config.toml
n_head = 2
d_mlp = 512
vocab_size = 8192
norm = "layernorm"
positions = "rope"
parallel_block = false
init_std_qkv = 0.0506
init_std_o = 0.0506
init_std_up = 0.0506
optimizer = "adamw"
beta1 = 0.95
grad_clip = 1.0
warmup_steps = 251
steps = 5192
Each number is 50 + 10 x the weight over its row's rms, rounded and kept within 0 to 99. Layers, rows and columns count from 0. The size before them is the row's rms in percent of the matrix's.

# layer 3 attention output (transposed), 128x128, rms 0.139, rows 85-97, columns 0-127
095:52 27 47 62 57 48 56 42 35 35 60 53 30 52 34 51 60 65 54 52 56 67 45 52 40 45 45 57 54 29 61 31 60 42 37 40 40 64 45 55 45 40 54 54 49 56 50 49 47 60 67 43 41 62 54 61 65 43 40 47 53 55 55 43 52 50 74 48 30 39 54 60 42 45 57 61 56 48 50 53 48 59 56 48 52 52 30 42 41 43 28 46 45 59 37 58 39 58 71 41 50 63 51 47 37 58 69 62 49 51 46 29 44 40 31 35 34 49 50 57 42 64 45 50 46 57 62 58
108:36 67 60 53 43 51 34 54 49 47 62 40 64 60 57 57 54 62 67 40 39 51 60 46 68 55 39 35 28 59 33 51 56 49 49 53 44 45 59 42 49 43 57 57 45 29 41 56 54 35 72 28 46 53 38 43 33 53 60 42 27 51 58 48 59 36 53 60 46 43 47 60 62 67 54 52 63 40 48 61 55 53 62 44 48 51 61 47 39 53 56 40 51 58 43 52 61 43 52 47 49 46 65 54 68 38 62 51 58 53 57 58 26 46 59 55 57 44 46 54 53 71 51 42 25 49 60 45
110:58 46 60 34 54 42 31 66 52 65 61 47 80 51 56 50 51 46 64 59 44 45 41 49 47 72 65 51 40 54 34 54 53 59 46 59 45 44 33 55 59 31 45 60 47 48 41 53 54 54 46 40 54 38 46 47 44 62 55 58 41 59 37 68 36 32 49 47 46 59 54 47 37 58 51 50 48 68 46 49 48 38 55 49 62 41 54 48 46 39 45 57 49 41 39 61 63 36 60 27 43 30 47 65 49 48 60 52 54 38 28 67 34 33 61 54 36 60 66 56 37 52 46 57 50 54 45 48
100:55 66 42 46 45 56 60 49 51 45 44 42 34 44 65 37 49 43 46 33 52 53 55 57 61 55 42 37 30 58 33 52 35 56 63 58 37 48 46 61 52 67 58 52 43 52 53 48 55 59 61 67 43 42 39 44 29 66 66 41 28 55 49 47 58 54 55 53 61 39 63 43 42 34 37 52 51 54 60 42 59 59 55 42 36 64 72 58 57 56 62 55 42 47 45 67 53 32 46 66 54 47 47 52 51 31 47 43 50 53 56 44 44 46 61 38 88 51 52 45 51 51 60 53 56 41 46 64
106:53 50 50 39 39 46 56 54 55 67 46 43 49 28 64 57 47 39 39 62 48 33 53 69 40 57 36 47 50 43 53 63 49 56 50 64 62 60 50 39 46 38 60 51 42 56 61 47 59 61 27 51 54 52 45 42 51 42 58 53 56 44 32 49 38 57 46 52 61 72 55 39 42 48 28 45 48 57 33 62 57 29 49 38 73 59 60 46 51 39 55 56 45 38 50 58 62 52 47 46 53 41 33 42 41 46 39 34 53 44 49 70 60 49 58 53 46 49 60 60 46 40 62 65 52 47 43 81
090:50 66 57 44 60 53 56 46 45 53 55 35 58 48 43 49 60 46 49 47 32 65 65 54 45 27 30 61 52 41 72 38 66 60 51 42 46 60 57 70 48 56 45 58 57 57 37 49 55 59 54 53 47 54 46 61 49 37 49 53 57 38 56 34 64 53 49 46 45 50 48 44 72 59 60 42 62 40 38 65 42 32 42 45 43 42 41 37 60 62 47 49 53 51 72 44 56 55 53 58 51 39 49 44 44 62 55 65 56 48 59 44 71 69 62 50 45 36 47 35 40 42 20 52 38 50 63 49
092:46 48 47 49 51 60 42 40 45 46 61 58 62 68 58 48 64 61 64 42 65 38 35 55 44 62 69 52 36 51 46 43 41 47 56 57 57 56 33 39 59 39 65 53 43 54 59 37 50 36 42 21 44 50 45 48 45 55 68 47 39 76 41 65 56 49 55 43 43 40 48 52 34 40 63 51 48 52 38 37 45 57 62 44 63 46 59 58 46 34 51 45 42 42 45 60 34 58 59 51 45 34 27 50 50 60 51 47 48 42 34 63 29 39 63 43 43 58 59 55 67 50 53 55 47 66 46 54
092:38 51 50 57 57 59 56 34 48 43 51 62 50 67 19 42 49 68 34 47 57 37 40 57 49 48 49 57 50 59 52 34 31 43 41 38 54 62 41 58 58 49 66 54 68 60 59 42 35 55 66 54 32 51 52 59 54 42 51 54 59 57 59 36 61 49 45 47 50 38 50 54 52 51 70 67 50 36 65 41 57 55 50 50 34 56 57 62 58 59 43 49 54 41 50 41 37 59 51 64 46 53 56 35 62 65 40 56 47 53 48 32 46 39 42 45 59 35 38 68 55 52 34 30 59 45 51 34
096:45 57 68 29 60 61 49 58 51 43 43 27 63 46 61 63 55 49 64 34 43 54 61 56 54 48 21 43 48 42 51 66 50 64 65 59 44 53 60 32 54 67 40 54 44 44 46 52 50 59 54 43 66 40 41 36 36 56 66 49 40 42 45 40 51 52 38 47 54 40 41 52 72 60 55 41 50 49 40 56 51 38 50 59 54 58 51 42 48 47 68 34 50 70 51 61 64 46 31 58 48 58 50 64 50 37 59 61 62 50 48 39 53 46 51 39 47 46 57 32 42 48 54 57 63 41 70 53
097:43 47 41 29 45 55 65 38 39 45 50 50 39 59 44 63 43 48 42 50 43 55 59 53 35 48 32 45 54 54 48 22 58 39 45 39 59 58 45 77 41 63 64 42 50 58 51 56 46 41 38 36 53 57 41 49 58 46 41 50 50 49 34 58 50 63 47 42 61 57 54 57 50 51 51 67 54 40 36 69 58 51 48 40 45 50 25 54 42 52 51 52 50 45 60 46 53 54 63 59 45 31 66 35 48 53 43 35 64 68 50 42 48 60 59 63 61 61 49 55 36 42 47 52 72 41 48 76
102:46 52 58 39 55 60 51 28 36 42 51 68 67 49 40 58 51 46 56 53 41 39 43 47 53 47 40 51 63 56 56 58 51 57 57 40 59 59 61 79 58 71 39 45 52 54 57 49 53 41 50 50 45 46 52 55 60 41 50 52 50 60 31 45 51 59 30 50 65 56 47 60 48 60 66 52 51 37 51 56 52 41 40 53 40 53 44 59 49 56 56 54 51 43 63 41 35 52 36 57 42 34 59 33 67 54 47 41 33 51 47 43 63 76 56 57 52 33 47 47 43 31 34 53 82 45 59 61
106:45 64 53 51 66 49 42 43 52 54 46 38 69 55 50 38 70 58 47 36 68 64 56 57 56 43 48 46 41 32 61 44 42 46 55 55 40 55 51 54 52 33 63 44 59 53 44 42 38 57 60 51 46 45 46 63 50 47 50 47 58 28 55 34 65 52 42 52 50 32 54 51 81 52 59 45 49 50 41 52 54 59 51 48 60 42 57 46 64 51 59 23 46 41 63 42 49 72 37 60 60 59 43 47 43 41 34 57 63 45 66 49 64 47 56 30 49 43 47 40 62 58 49 47 28 56 63 34
084:42 51 49 39 56 39 48 49 61 66 44 40 37 48 53 70 52 52 65 53 49 43 61 49 59 38 38 59 65 53 38 28 58 48 52 47 45 50 57 47 41 60 46 41 39 47 59 63 50 50 49 54 69 51 62 44 61 39 50 41 59 51 40 48 34 64 48 44 53 73 60 51 59 39 61 48 47 40 43 47 72 42 45 51 56 55 43 34 44 60 46 51 48 70 32 52 53 50 33 60 61 74 46 50 46 46 37 35 47 54 48 44 57 57 47 42 55 70 53 33 33 57 65 46 71 24 45 46
# layer 3 attention value, 128x128, rms 0.128, rows 86-98, columns 0-127
101:50 53 53 37 46 41 66 48 62 45 42 58 55 41 52 41 33 47 61 51 64 48 36 35 33 52 43 36 43 47 60 52 48 34 57 51 43 51 39 45 44 47 60 51 54 54 57 67 60 63 55 74 76 33 67 63 47 38 49 39 38 40 36 49 46 64 29 45 46 46 70 57 50 56 50 60 40 43 48 49 64 67 52 62 52 43 24 44 36 63 45 57 41 54 62 48 41 38 41 67 58 43 58 42 48 52 53 52 53 66 43 63 54 58 44 51 49 59 52 55 46 43 66 37 49 61 51 63
110:49 49 52 40 49 36 72 45 39 40 49 58 23 46 72 50 58 36 55 33 54 47 69 41 43 38 41 42 46 50 70 59 48 38 67 52 62 58 45 52 61 49 59 57 44 46 52 61 47 48 43 70 60 55 47 43 65 31 51 54 47 56 46 49 66 57 40 61 43 59 52 47 43 45 54 43 58 28 60 54 37 51 43 50 59 66 39 59 45 51 48 55 54 53 60 27 51 51 49 46 48 49 38 35 54 59 55 56 55 85 48 53 63 49 43 31 45 60 38 54 48 67 54 53 56 40 56 60
093:17 60 42 52 50 48 58 53 52 50 61 41 41 45 57 49 48 62 43 48 45 51 47 31 48 42 50 46 50 46 52 49 48 56 43 36 62 41 52 48 60 49 57 55 54 37 51 44 59 42 52 45 65 51 48 50 65 40 40 57 61 47 49 55 36 35 49 56 41 50 41 63 72 56 47 34 37 52 46 50 62 30 57 45 61 27 45 34 29 60 74 54 49 48 45 57 59 53 55 35 46 50 43 63 37 59 52 55 38 47 63 45 52 48 49 79 47 60 41 45 49 38 32 56 61 50 52 20
099:65 63 51 65 50 48 48 56 53 56 53 48 38 53 65 52 56 65 47 38 50 56 72 37 60 48 43 48 56 49 53 40 43 53 45 57 47 73 53 53 51 46 61 52 65 47 46 40 44 45 63 51 52 42 40 41 49 49 44 52 66 74 44 49 53 64 60 46 50 45 40 66 55 44 54 57 44 65 48 47 32 38 41 66 53 50 63 50 48 63 57 56 58 42 32 38 53 55 48 10 57 53 31 50 38 57 49 49 50 65 24 53 42 31 42 38 51 45 38 43 38 71 56 59 50 44 46 48
097:70 36 52 63 45 62 47 41 56 31 35 42 64 58 40 68 36 50 40 49 37 34 43 62 43 70 52 37 57 50 36 41 50 58 43 66 45 44 54 54 43 63 51 40 51 66 70 55 46 60 53 44 55 54 53 60 58 55 61 42 53 39 54 37 37 53 57 54 32 46 48 60 38 49 49 69 55 49 55 51 57 67 42 51 49 69 60 54 69 56 37 55 58 60 48 49 47 48 49 50 49 50 51 62 63 40 42 58 41 44 37 55 28 41 30 27 38 44 59 52 59 45 64 41 44 58 54 43
094:43 45 58 46 42 44 58 57 58 54 50 37 27 43 64 53 50 40 51 64 37 64 56 47 43 34 50 34 39 52 49 62 69 47 51 41 47 30 50 56 48 50 43 46 40 38 40 53 52 61 39 64 56 61 49 57 66 49 39 56 41 55 46 49 52 60 47 45 59 39 51 38 59 44 52 45 46 56 59 42 55 34 58 52 54 47 34 61 34 79 63 40 43 36 60 48 56 43 34 46 60 56 44 36 66 53 55 51 55 81 64 56 63 49 34 63 59 42 45 53 51 50 38 60 69 63 45 62
084:52 20 50 47 41 55 48 48 49 52 52 53 45 43 36 46 54 44 51 58 45 69 44 74 37 54 54 50 50 53 50 40 60 58 53 37 43 39 62 51 42 50 38 56 52 47 62 58 58 37 54 50 58 52 52 47 52 57 44 69 61 44 43 36 47 39 62 51 41 42 30 30 43 61 41 27 55 65 56 71 64 60 36 34 53 30 42 41 53 51 43 57 37 45 40 68 47 49 50 47 52 62 42 67 51 41 49 51 48 55 59 50 51 62 70 77 66 52 42 49 61 41 46 58 34 63 54 45
100:46 56 53 51 63 50 59 61 27 31 47 54 53 47 76 55 45 44 28 45 41 39 60 30 38 66 45 40 52 47 21 46 56 38 60 37 48 54 57 56 53 46 56 48 47 60 67 58 51 37 51 60 67 35 58 56 55 47 40 32 37 51 55 60 43 60 35 41 42 51 63 60 45 42 68 56 41 54 52 50 52 60 67 52 44 51 58 48 62 59 65 56 37 59 44 54 48 57 49 59 55 46 58 32 55 52 50 57 43 52 49 38 45 67 34 41 46 55 32 48 51 52 69 36 56 68 53 46
094:42 42 45 60 49 49 34 40 45 64 55 65 65 55 44 48 56 68 48 42 47 37 52 44 62 46 55 38 59 61 37 37 60 56 38 34 54 46 58 41 33 30 62 50 63 55 37 62 37 55 56 43 49 37 58 39 44 44 70 63 66 56 43 49 47 50 51 56 42 56 85 57 65 61 39 54 34 59 50 67 48 42 41 48 43 44 56 63 73 47 27 69 62 57 44 53 65 45 57 43 54 57 46 53 41 47 39 38 42 49 40 55 55 58 50 65 49 40 47 51 48 54 54 55 38 51 57 56
107:37 41 40 61 47 47 47 81 52 37 57 58 62 64 44 61 48 35 13 49 33 56 54 56 51 58 55 46 48 59 45 43 51 50 43 54 40 53 59 44 34 44 71 52 38 42 53 39 41 59 43 50 56 43 44 49 56 56 56 57 48 55 63 45 39 36 59 54 35 35 54 50 57 59 46 33 49 76 50 68 47 51 73 53 53 47 65 53 67 51 26 61 52 55 50 54 65 56 52 57 38 49 42 51 46 55 49 41 58 47 45 56 44 46 47 40 47 52 70 46 61 50 65 35 55 48 58 43
114:56 42 47 44 43 63 33 35 36 32 33 26 33 54 46 56 19 47 39 59 46 59 39 61 54 62 48 33 39 40 31 43 56 38 63 58 42 43 58 61 50 51 28 44 54 61 63 67 65 50 59 51 54 57 64 53 49 49 45 42 34 55 49 54 51 56 43 35 58 49 43 49 34 47 46 57 63 51 39 38 57 56 48 58 47 52 46 45 46 62 61 45 39 47 42 55 45 54 43 58 61 54 59 67 55 57 55 57 40 42 45 56 33 55 54 63 66 40 56 53 62 50 58 50 53 70 60 37
087:55 66 53 46 51 43 52 38 34 61 63 54 53 51 41 43 44 70 38 41 41 53 78 55 53 59 57 50 72 61 35 36 36 37 58 64 67 47 48 51 67 53 68 37 39 38 45 40 46 44 48 53 45 43 60 45 27 47 55 64 30 48 68 59 34 57 61 45 50 61 57 49 68 57 49 59 53 58 48 75 45 55 58 59 44 57 51 52 64 49 48 49 47 53 48 67 42 49 51 35 53 53 59 39 34 56 52 44 58 28 46 44 51 64 59 54 45 45 62 54 39 40 56 56 42 55 57 48
091:34 41 38 63 48 45 50 48 37 52 60 48 57 52 41 51 44 70 54 42 47 29 70 30 44 43 55 47 66 51 29 32 51 47 53 56 49 54 50 43 48 61 70 47 49 52 35 41 58 41 58 31 41 50 51 34 46 51 60 51 58 39 39 47 42 41 60 54 39 62 62 60 64 38 44 34 31 59 42 56 69 44 60 62 55 53 58 53 53 42 39 63 52 57 46 68 51 59 68 33 53 50 49 51 50 56 41 48 40 64 51 52 75 61 66 67 61 60 53 55 51 40 46 50 38 45 51 39